Weights of a small transformer language model: vocabulary 1088, RMSNorm before each block.
Each number is 128 + 24 x the weight over its row's rms, rounded and kept within 0 to 255. Layers, rows and columns count from 0. Numbers have three digits each. The size before them is the row's rms in percent of the matrix's.

# layer 7 attention output (transposed), 192x128, rms 0.127, rows 153-159,185-191, columns 0-63
132:153138145141164174146143145124121152119116150137173163149119138193121154126134115145131135125129165130124125171164153104152144137086124120091157109129161124102140143092103147082121135139133108
128:121103100152121120114162118119138126144135130134066141125171110143144137190092137106138129154109117143122122116106062158142158120133159155158161117135104138076143147099076175143091160104136148
117:192135129132176078128143128110136127145129129122171112144138092149162137138143179120115140174124116148125116116133126144072132111135143107105091112092165118170171154105085156156113120109091114
117:118110075155125120111118091154159075137146143130138143160134125124116127164122143165114130135081108107146138134110109093105145118098096151117124113121062113106138127103153138113132136106165129
127:140094140141153116085114168138182148148155126120152185133131138116143113105127082121135126142132117181115130134117092116147132099129131148159125133165138109167105074153126130136126105060135102
116:143114096115167158100078112100134089145136109082103130132136133149167132115136112125149141119117100098114156159116131095111097129125139147112134110112127104131098174141159149156120145134158102
130:140128152114117077120138104116131168106109178124143103095159141168137130163138147152133114137116136163155121175134133140146172092137127165087117154112132123090110127099126099125136119166138132
147:154130140135162172140145143130124155115121156138168153138114139193127137131134117147126131128134156132121131183164146091151138153102132110097159122121155122089146143091096160094120132144143113
152:128108111152121123124163114121136133138130117159063140127170117147136144194091138111136147156096120144130117127105068149147148113138155152145161116151101141079134148094080171141083157091140145
131:194127121147168086130151119113145127140133132127172116153130092147156142145155181110124142178124112132125115103135121146062127108131133103107077120083148117159167157110082151148113120110093117
133:120111086162120120108126098155171074146156150131139133167133111126115131150127143170109124133079112120131133130093101090106137136109106154117126104129062114100140135089149138107135133099159127
144:140104131145139098102113161149190142156149137128151178124132133121146109113128085117125137152124115180118140134125094121143132088132120128159127130167126111153111074158135133132128108055137111
135:148109108125172158096088097102142097146137110066105137143124108140157141122131121139139131122130112091110148152120147106116100131105144158127133106105127112152084175141164148158112155138139119
143:139129146098111088126136119117135167098088181114143109097168151167138134156139145154117114138108139170147128184138126128145156101147128163091110152105132123101105111105128086124143122168146130
# layer 7 attention value, 96x128, rms 0.115, rows 90-95, columns 0-63
134:151100101149107142125134141115143132185115114168088117146167119122164140151102132150143155132117104135138152136129108127152146137130156153162155079126165110114165145146105138156103164069200114
128:125080126100148146080182131106161094098133113121147113116146117151102123166122131122110126127139149144123110158117133104121182108085134155120119131056160127143115127109079133109124116110146096
126:070120094130122103141137085151164145135150106130155104097099116101156100107127120173112126160110132131109112140100100140144163125103142137144136074122122142118153148151118134134098122122101090
142:151085105183165122107143150146151148176142159127140145146150105141146066172123089123120110180168121149107163126140129139153104145120130107117113142125101141114128116142086137187139105105145106
129:141154133112126131090119106115118139116132094119142128103164126136111128164131137117137092115128106104114166126146153125115162142131137147152166082145086115098099151126115124158150182184088126
135:144161132132124145128167077103131149152123166114134090160114118146145121177132165168150146140092167137089123109120113118121087118155157133122113136118144154091120116122122110153131113188146110
# layer 7 MLP gate, 320x128, rms 0.12, rows 0-7, columns 0-63
101:123159128113141119131104149143119146147198125115168110198144138097165083149095110136137165133157115120184145134133137170131142141119122164126135102112089123127153149098110128133122115115167165
110:116136121118095093135107151145148129122127113091131120149109184161159106139130149139124161119112091166138117111153167154138124086151131149162161152169071104123145129117157132088115124079151141
090:144193109125114148109125147158155098129068096107065133104134119157124135149126139148123135145117119136115086103145139124153142090127171147107142133139138116109137147079129138155130103137174125
108:131090098127141047156123143135124173140192123113110149156109146149124104132129154115091128110122145115133107120182134126099075122149110113139096109109117141105133124140152091110113082162121150
101:149162155100162121148080174162104110131126109127137123149123116171088136162122121117162132128149120153089088097146142135131163118133102191202141079117144112156109119130138138140069160159135101
108:115152156154126111103106116152156127101098143117116083148110088150142138130122120143103135133163124130138152169139112176130126118129155117168102129104144177126147121098130126097128130134123105
096:135114129084109117172105123150154145114123099137182140122124135128158141110139128091106128127178157124145168135097157173108165118096163125141083146143097147149098132157117137144138135167158142
106:113120108165129132130135150123109142113093154092091174145133146143094106132115092101159126123165095108108169137168103164150120126149112111109188156128144112129125128139123170144135149141125125
# layer 7 MLP up, 320x128, rms 0.122, rows 0-7, columns 0-63
109:141128107125127108134129127105123148098124116162178174128155119133107104121146106176101122117124130096135136106107101157134089180074203150125143089116131159165126119110133151111122148122149142
099:157103144126120150143106140134136145142131165146085169127112141117121137148149112182131148140128108113125100092120150160087096137168136158098085167102113170131152111089123157122099118118160152
091:112120122106121107160178152132103123150144116116119108148158113093116142137127098110142163115133156142182097147149149128131148151156105184131076146115135127120113105142148142113120109144118159
103:112155107151126146144193112165117128115159161139123089131167080119136118141102146105119151112123144123149160121146146133151110120113147130129129120132098150099133098142099094108108156091140080
105:142157117151126100143142129111189173083095142125102126106129087089102118196154133089136158174142165182083084168105117113101135123150110126140127150120122088133152092136117080139107125171157109
097:096117135167158154117124137147129149143106154154143141126121117159160152119094142149139070115155117150119112140088132114116122120140096101137142161127115103106161152136139106112139147150148126
104:106147133151132132066131104106123138108145153130140123141158132133143098122133111157131133139120099120111138151150129142126089160150076129105139165085140166114119123142185156119140170110091133
098:080120137126084081114120144068117121112142129133113151134072162137151144107144112172106137131141172135115149134111136128131139132142108110109139147134141110112127081128135171124147119078096150
# layer 7 MLP down (transposed), 320x128, rms 0.112, rows 0-6, columns 0-63
106:113095093098121161088141104139141107103177172131121116127065131113085118120106144095120100131131130122115120118159158127127119154115134115112126144091144092171088182143099155169115100110106132
101:144117105119179108080153115145099143144097080129117090135167113125143098119128120098138100126162153088099138135123131112111153159105140096132116096097134152090160140112098096160123105117133124
093:113135116124142093121123102139128138139171174161096133111145109169165148164132127130148142172106113131160151115094151126150134134103151123145132154101133174140139126144120134090117134163116124
097:091132120108183132132170124166098140172131163124131095131147093123136115181096115134113141144162161146094142129133112156110133121144136124104129127120117091112169127132117110091130143133137102
101:166098097166138144139156144112145125168111117104133172169120116136132145092094122114168160161147148126109164131076109138113116135094156076151133145145136137110092142152124131127149120102090154
102:120134172115130133132127119150115139162163111124111087145155157131122117141146120147153113159104111127138124142153102123124097175138084106088058121134113106092128124155118096162141134127089126
105:132170127127121119148127101115125149082137089099115099166117147110134151119080107113175120064082136137103109142152100104101119129059129145097133145117152167130146132098121123150144144125139153